config = dict(
    rope_fraction=1.0,
    attn_scale=0.125,
    learning_rate=0.00472,
)
Each number is 500 + 25 x the weight over its row's rms, rounded and kept within 0 to 999. Layers, rows and columns count from 0. Numbers have three digits each. The size before them is the row's rms in percent of the matrix's.

# layer 10 attention query, 256x256, rms 0.126, rows 40-59,104-123,168-187,232-251, columns 64-127
076:525531515484567492532493486506460482510511556506512502513495473482528491492550508500489512525494467495518467460512495509478499501495436482483511504485492506501466527522517521500523529544507530
094:514475505492494538546520520476511539512528526496527474524423507441513473521492510485499500481474472507527472513509482518530548507470525504456511547515521568556515467490512471541456497473501491
095:513513472537507515502543523493477482528556496506468471492558499529514526500483529488530538479498499498504503513508509500503481514497479488533510504508520508486480535483510462540563527479523500
078:485459506488501514534510489502512514510525433501528461500468491491506490530486507509491525538522502513480486522519521564458453549476500499477480494493514507545488542524498460470486509454512509
083:451516518503456486497521448481502466482526462506456485482505519550510518499513481491515484495456516470537524531510475474482509495478507529555472481509493488540463489554472497511499499537460492
101:558532497492518482487479501514484489463465535503480524495528528544470509457508483513519497523509498499505474494478529474507492463522439513515534448480457441400525507482521509513487453492493515
096:490474474565489460457504510484477511508516526496480539493487497505497538536508479489484499514502518501497545531512459485521478493506499478493523495507493522501512485492510539487512526505533510
099:490486507496499516500516534529491502520478489454498478489571501516510505484524497487525499473509507490516527478482470441477517485482462508454520558484486518497540483479493488463540503525517510
107:479502475512446531526531514526470494497488484483503527490505503509475502503491454491505493451505484479507585530509488482538457484560496526482432549497469467531534467522515522479491497508508485
113:505516517513508485488486477488492483526505476468450491495541496501524484489528490526533548508517501507524468486484513502467472493508501498473517426529481468486506546501512494485526489514460511
117:456518500489430496481487508521534531493501505506517528511493521492491544511483499501478467499488479491495476509509505472457520489492549543514556531492483556491501515516437541527492522506511530
127:480464452496466481471514556502524482474539447490480457487504494500535496520524520520465536526484478500488517518494525480519500483475544481484512465482520534484499449498459515465539501530519512
113:518451507486526448455536489516508496510518489488532469504498528530511500469488501498468487539500521475495478523526464510523475492507473476477510512505515500516465514542475495520534570464488511
124:489505507509535476498519506483495508486445497507529482523502513513434475490506491441473483532517504526515509512500508476508457470479469479449499537493477530535498489465548480494457534461500495
115:487470497491481481452504526522497501506499488495516508484501491528475537472510514515449480512498528439516538529491487457497530485467513526441471497501475513467448468537466543545543504523524527
108:496517508547441494508518502488483480504463485497478484499505460458457521459507491458508447434500520475530505490462523468511547466520508486546515499487482532474494453526467503489526480500526496
114:504475527453469500480527481513511500501502497470528478454459470527531449505511521498506490506508523527489504510472517529442458509534487491488533524538500532508556531524478473456493549487502481
107:522487521491493522526480455522486482505479516494492543487475492515569520481457505540526523539531492552549460516514494487471558541496495516482526496469444504485520476492499509512522534522495503
130:536482512478495459507463494479492492490490483478483457484496472483507495504468521439514501508490511485502435529507492505505551516474493518508542463480450502508505534530503540531488480469470512
110:479486517578459496470488467473479504469483522500482500475526509477509496487466488500493517482495487519542457479507451491475503526467490476473467515494471528507532538528528520468502520474463517
093:470486483485518512483500463485480509478525484450534467494468509498473514468499506481505527504451543473508497483492494488482503532538496499450482480542473507460463522494497512516485446527491498
099:440462480529492465570521489467459528514516468509443485516493503485511487489493485510508528492462507495510505527522438515472526462551519505530476464494484489509506499500503444516536468490482502
113:512544500460500546488489485500470497478490496492501517507517466520495512533488490550517452518489518469505492502477475488486504503503473508498515487485535476462521488522525489460533476452510489
092:450470531496497529462455514520494474473543490480485501500467511511481465532496512503516479490501513427459486537501498529493500478521485499467501483472520504481457541532466493497495525486500519
104:506499506476477512529490526492547504503490514517493470519503463465483510496449495526516482514480515508568492523518506460547520496496509475513515516472460497508472492527483525499511516451468502
103:506538484520537519509506521500508499512453501474524517474532539500507536477476497504496451518524549541494535446486500477516478469453458512511494519531495469489469518490513461527523521493533481
110:499513497537468494475496516534508487536517455504497451509488514520496502535495465517471490518493483506565550536498509491524478451515508515502521457458540491513452442495500484498495466466447530
087:521546499509486515500494495542490500504510462512506488536467444488482512536507459488479480455535478454543522486537513450474518499476530468468537533489460476449537473515473460459503539526500520
090:493528484553447533522468525476494525478488490475532493501491503504503501483480465526531506488480551489550540459514496478516456464496460486498494504444526491519507467549518522511503555495477473
101:486521518515511537521512494499507467526535494459479495484505509508494494483527526489528469498536445530531485471504536493493488501456532517479449513513462475534522525487541447517484476533510478
086:452521505497445485501478486515491509479495479531490502539495494503499486570521496474481481474526537500487532526501536490481494500529484524466504469480491582520517517497465487539485472501529491
093:446494450495510478488472525488478499495521492506505525477479467513506467495516496495484496494514470506511495491520549556474465472519495499499511490435502531518531505534467513474513516548521528
097:475479489508464470487518517503546518528494499508451462482489517458511532494495516485450477524477475512450511488504515488512496463526475467503541477511479511442471506516489484502507518430514512
108:504491486490541530526518483520490513496512499506481514489484525513491442486511490482455478544485488510497481479460472524501434497489484467470504521506518496459496507502528527542469488529496482
092:526480516491496521483543475492492506496530493501526525521509486500509504440469527511497502512459483481490509513475490531532532513464534478423473457493485478487543475535482494536537453494493497
090:524546506495514500486516530485531471504481478520518565540514525482469500496470526518473483492508493455499512448515524484501463509506502492473520490460489519497473495514474485500559530494507487
092:485508517513480453493490499523477499482517486472500509498494484523498430467505479501511556505471525509506498563503461520442541480540528513468473471540516483480479514495457477529490467505507543
097:524515523501504493502512534516493493526502472498500539508486514519525521491465527539508519551540517531494452527521513510483521512493487516458473506481464432498500519514493500524488491511497468
096:567504489463504494533496479495513472501493469508508535457463507538487483460483480551489539552470545498513515517497481520495505513506530477480480516489488489455502504514469537521502473496502515
092:524471535549488491487493510477495483512507502509513477474518487512498486524471483549507516498462496506485457465488459477523494537501507457482454476522510512554508494486481508525523547467496525
130:487487467511496534513522477483501518516491518525483517516511481516505511496522515483462504473538485476453548518499493521456499513480487522500509480458485487506504474474468499501464486519521519
103:516463463452502496524502544484479543503487519492498473530465489476481481482518491543460491489522522505537510519553495516467531455522504508483477537515503505477489458499493488547489486456523453
109:501468481458510513478539507523486517448493485518432495485495543519506517512481502544530488516526516516477513487519499487524515494535477460521511487475494485465487468539513453521516545506541533
101:516516492482455548474504486486470503532524515479561506489470530519511491506480513477528473551494483440501502537452485519470478505479570491568508542523519482510481524440499500466499477507483494
115:478503530506513494498514527507528478486518497502452508528520482487479539495469529515472472481520509498512534470531519505505535458491462480509481496440497469509466512564486486507522526522490498
097:482489538502494494477484522519513491503532504510473476488520513495509518478514531501461517564513514527516489455486479450495466497460478472519500539485486553501508502468527455477500492504522517
103:539515453492514477483486536491529466494471427496482471487501449484528524512530469461491440500523485491481479513510511469518455509465545498517525458517514485502519461486509454521502466475510507
091:510511491515536496479505503522493461493485460483527495493539534496526505490530486436513505443512510499477499494525485496497452545494472545473517491507476508473513492486505501524491540494501466
101:464508524528513476474473514495566468484506491502441510516497464509496499489488494507502484504496532481512527493510508437483492516532530516480481505500470497507518501487509480531519514511496516
102:495501532499508509490543486484513472516512531507437468470508514485500510447529544503494505483513459529536490476503506494473519536507500513476464478465477477476514502509506502503492487509470516
093:513488501556470506480451507490554498481498480520446470435516481512519498500472488487498482487534468473495500485502528485479494477502522510491531477466469487466501492519488514481527499477486529
101:494556460494474470537493492526513513496466462467477481455571493487517511519487483489498542483463518470457518507560527504544516491470494520422505508486526527477509530511509497476542534510499506
080:512488525505507431451496471487506474506482480510526508488502512465522484486513502483473452537479508489500519479455495521507502490480516513498508491510497513498470560521451540533491570542516509
099:478517502540503475499502466522481493478453449533506537505503476462459531526507517469484455467532537521496525500490472518482520516505453529473499484474525502499502524461524531485479497482497463
095:524458512531505495469508514527490501516552467531453518477511467482494517499498542527489520490531520495489546521510507469480516518512557483487482485522476482475495517548463492505529499534471508
095:488516522514470475450517491525526495482490496468473517511497504500445514510492498492471448513492538538540514487510500454502493494492513488469510495468539515491543503519467496525463490473500518
091:518535507546508457491547516481480477524481494511473497472482445475486476495497548511505495455492531532455498463455487501446535515535482517474441486484500458440495511537495525521468450504550491
097:535530507485520532532494519460499483527530492460482515477553524474556529503512524484517481513501519475494464465513494469506518504525527522567442501513523518499501477506508499475498512550501511
087:457465546544498486523479508460468565504487507495471485496476487503467469520483476504515552541504531479522470493507479496534486520499493504504476455498467474527514545510511535476502449435481538
099:481477521584478463514470453526513523469538561509518486472461523524497451466494502519547529514541482503487479444468467487512478548501471494465482518503469480497516537525529513458470521518474481
067:488520531448501541494499489498483496488483499510501532524487494515516477506532491485481517493487503487510491533502501514475558501502530491487502506524494512455532518491446463532504492498527498
078:441519489480484450484482509519502523525517473502540515521500500490499451513497506520478514509513480473510488524497468510500528515515507528470529515487529522517486512521509503460483517519535491
067:524456522520510483492496507481506529459477478514512463515490482507446550501471480531535487516517503544489565529505510514486497494497518494497465556478502498522485502479518487476503532543512515
074:562467500514509495518486502516542528485490498510491486503449482444487535469463500538472481486502492510495513458529513520479553493489506511478491552499488521505463536558494514440500504497501502
078:484530519503523465481531488517492488540482435511532495495477520503481490517478529474544500513505489502505501540507498505499501492524501520520497477469491528496534509470496531524509481495503491
082:486508503492521518480506524539518491486484522488483504497515511520499512508519450521529513516485501533472492499506504488477435498507471503522522495522513453470481487493531473511501507511507530
094:519446544490492519493538496450450528514482535517491498476507501508451507521506508481472519504486543504516485537466493481498463491530523468511510501522501488482516482414522497497498478426482472
096:507487483521458489515502524519490466523547495435506516496531468510563501524508491480511480461518509543470504504463509511459523466507487492476540544513493518491491494483493466471501515534512484
124:507446491505478533502513493516507518483492472482534530463504468503474474519517494498510486487506471510460537506502501459494467493572535499494495519514528513507539502497473490497516519530519478
118:506493498513513500533497453484452513556504463473482477533514491550542481480489500530522510527501534548497454496515510540457487536488503475478519459481486444476488511487527470528509510491499507
122:477493492495465504524510505517514527486515564504519524538487541493521532538496490500458507520473470520494512486536529482476514524457571525532484517488478513499469496531452495520494494463475529
132:477467492497472484483498539485494505457536475489465487511514460498542521557506504529465523493479508499491506520508547495503489524492551520471536483494476537486480451507476522516530504508508509
136:515475505487502485523545492516452514518511460494524480510511531472512466455495526513498494497483516473478456511499505496503462468520493537519476479527490500520514510548482466461498524489482487
126:493530555500549495474497490511507496494495496518495479524509491513465466523476509499473489532489498532527499514512517487492489527487510498505474525457460504532485519497541464508452511491462451
127:485500514491537533453482538448518485509504470508512552475492516495515538471512557501454503524496523449548476501495447449513535493506516497492501487502476505489477453503448489519544493473515497
120:540480497481471476494503483470500513514497542505512459532484485484514478484505529489495524497448506457507502487468509492465509470511516507500519500451537501452518493529498487511490485439560487
124:466487495502496499497530475522474482494528511489555508458440476504552427489497469490512519539488548546488489525491493548458539553498450470486482484520527490483522497473462526494489507483488513
121:503492519483507501530511505515507523536496538486499505502497460479520509500426496558490525483537483543519512484506500542491545514483532502517455527488475516483513477460563486522524537510541486
137:527538506513482493488480468482498483502509450507494493515514489497525516497513520504484475528525522469472455515484460498486526506490518516513526464484453507523512557488499560555491457477452526
132:505504519504464494506468507464525500533498493482479475499509484517511522541538476501526529519452476520513422494473495490507518519498467474494490472472473526503535578503524524531490545505511482
# layer 10 attention key, 64x256, rms 0.117, rows 40-59, columns 64-127
080:512490494517446494514515506479510511470475457545542522484513537532493488533483497488467457500483502514521511489496503525524527483491530504517491469483532545528501480519515486454538487514484477
076:466486463526524504528544487537483512457518442488506485484504499540510441523481489510527496510510529487468461543501508526528505510494476459519518515548529494475509533465509458522520514489515503
094:470469521485503533452553512470523499523525515527514466496473578504495494519500525492465519531499461493502454481497472496494523502503566518499520516520507472481516489516485518469502453427505486
077:526498514518488510526491478469533445499521498497427480553551469503539512477488457468503456470524513499479513482505457452514502492491517489465473493501448465464502507459520522519519496542522548
099:516478523522504543519481520462490460516528465518497477507565492551516548502525462484481469482521508488517500467464486497491516485495509528512489503560514473490477499516457524479542468469534502
095:494493433472484484466496503509532503479474537541493543502498519490486533478522503485512478503509508508565520520481508478484519452508511511533472480504520500511535496465506531507460449494558507
098:542457507462517516519493515463536471514520504489489514473497497533463543464498507491507460508508482489499501478472496496483485510460523505505513532505498480504527534510482545480505523487486482
111:497522514513484542512481478488484499484479522496475509525510525469482480517509494497522489480503519514516486516455523552495467498552531470507499500490500511558483527484510448485484527492512460
104:472496476477514504501494510524548538521546520495559451496535492493543543496515498502498495509531493542508523432504524500517520468446479522499490501484505501498506530501479492511503519538519508
116:483519488489480486502467468489531487495469490474506448498499495544523460500533503496521493513481537510462450464525470484490523478467454484470534450469488500505488554505452459511489497520497486
127:488498495500472467568471506480487555509503534521490504501476492506485560539524496532497492453471514515464507478486483517517516503506525483486528494480501490551509505518477497459525513492508489
113:517495450484459491481520480478480508457525477497525507487487451521531495510492487504442480464478507479482532504504556470505479456510501553523508477475517535505492471497432522511495507501505515
120:490501487493485495478523490494499514476484554479508502500508506525502463508489493521525498487497494477443450504461530537484486500499538534516515483489524463478451493497473524489486474474485499
121:463505522521484444498526503477487517481511477488496477514506529494468470518471488462528552522490513490533488510523497494502487533488501455515527506522493497519474488524515482471500522493453451
129:531478446496569525503477524467502517512499505467510484489471542511538533487493554537475527574475476444488471505513493489525536497523501506547490525508466520513497470471528530482483481488484519
114:476470480509515502522466466499519492475515515493510504476503462563492441538491522498520536526470524481494470490491471504526493500458463508542525485536484482481483499467484507505493506513542519
113:508464485476475508493509461491509493522537521499514510471464491508495494510455482478509495532515507529516490545461499549465578479498511487523476518528540482490493518485540512441475496491494483
125:499483505475517534497471500525508495489504550504481538512478468496494500454507480531508525480506516490501492493498489493517508546494439527535481486491522456470476547466485483506479530518487527
128:514493539488456494434512479467508498544538537515479451521518534483538510478509533554505516498506513454508474475489512520463488513458501506511501509474473501475486557531506507521485509496479527
122:511500476486476479498459517497534525489518513483473457496532539495491479483472507464512486507464507526504462533481505495493508509490510462496463502492475519481534538533510522490493535475516519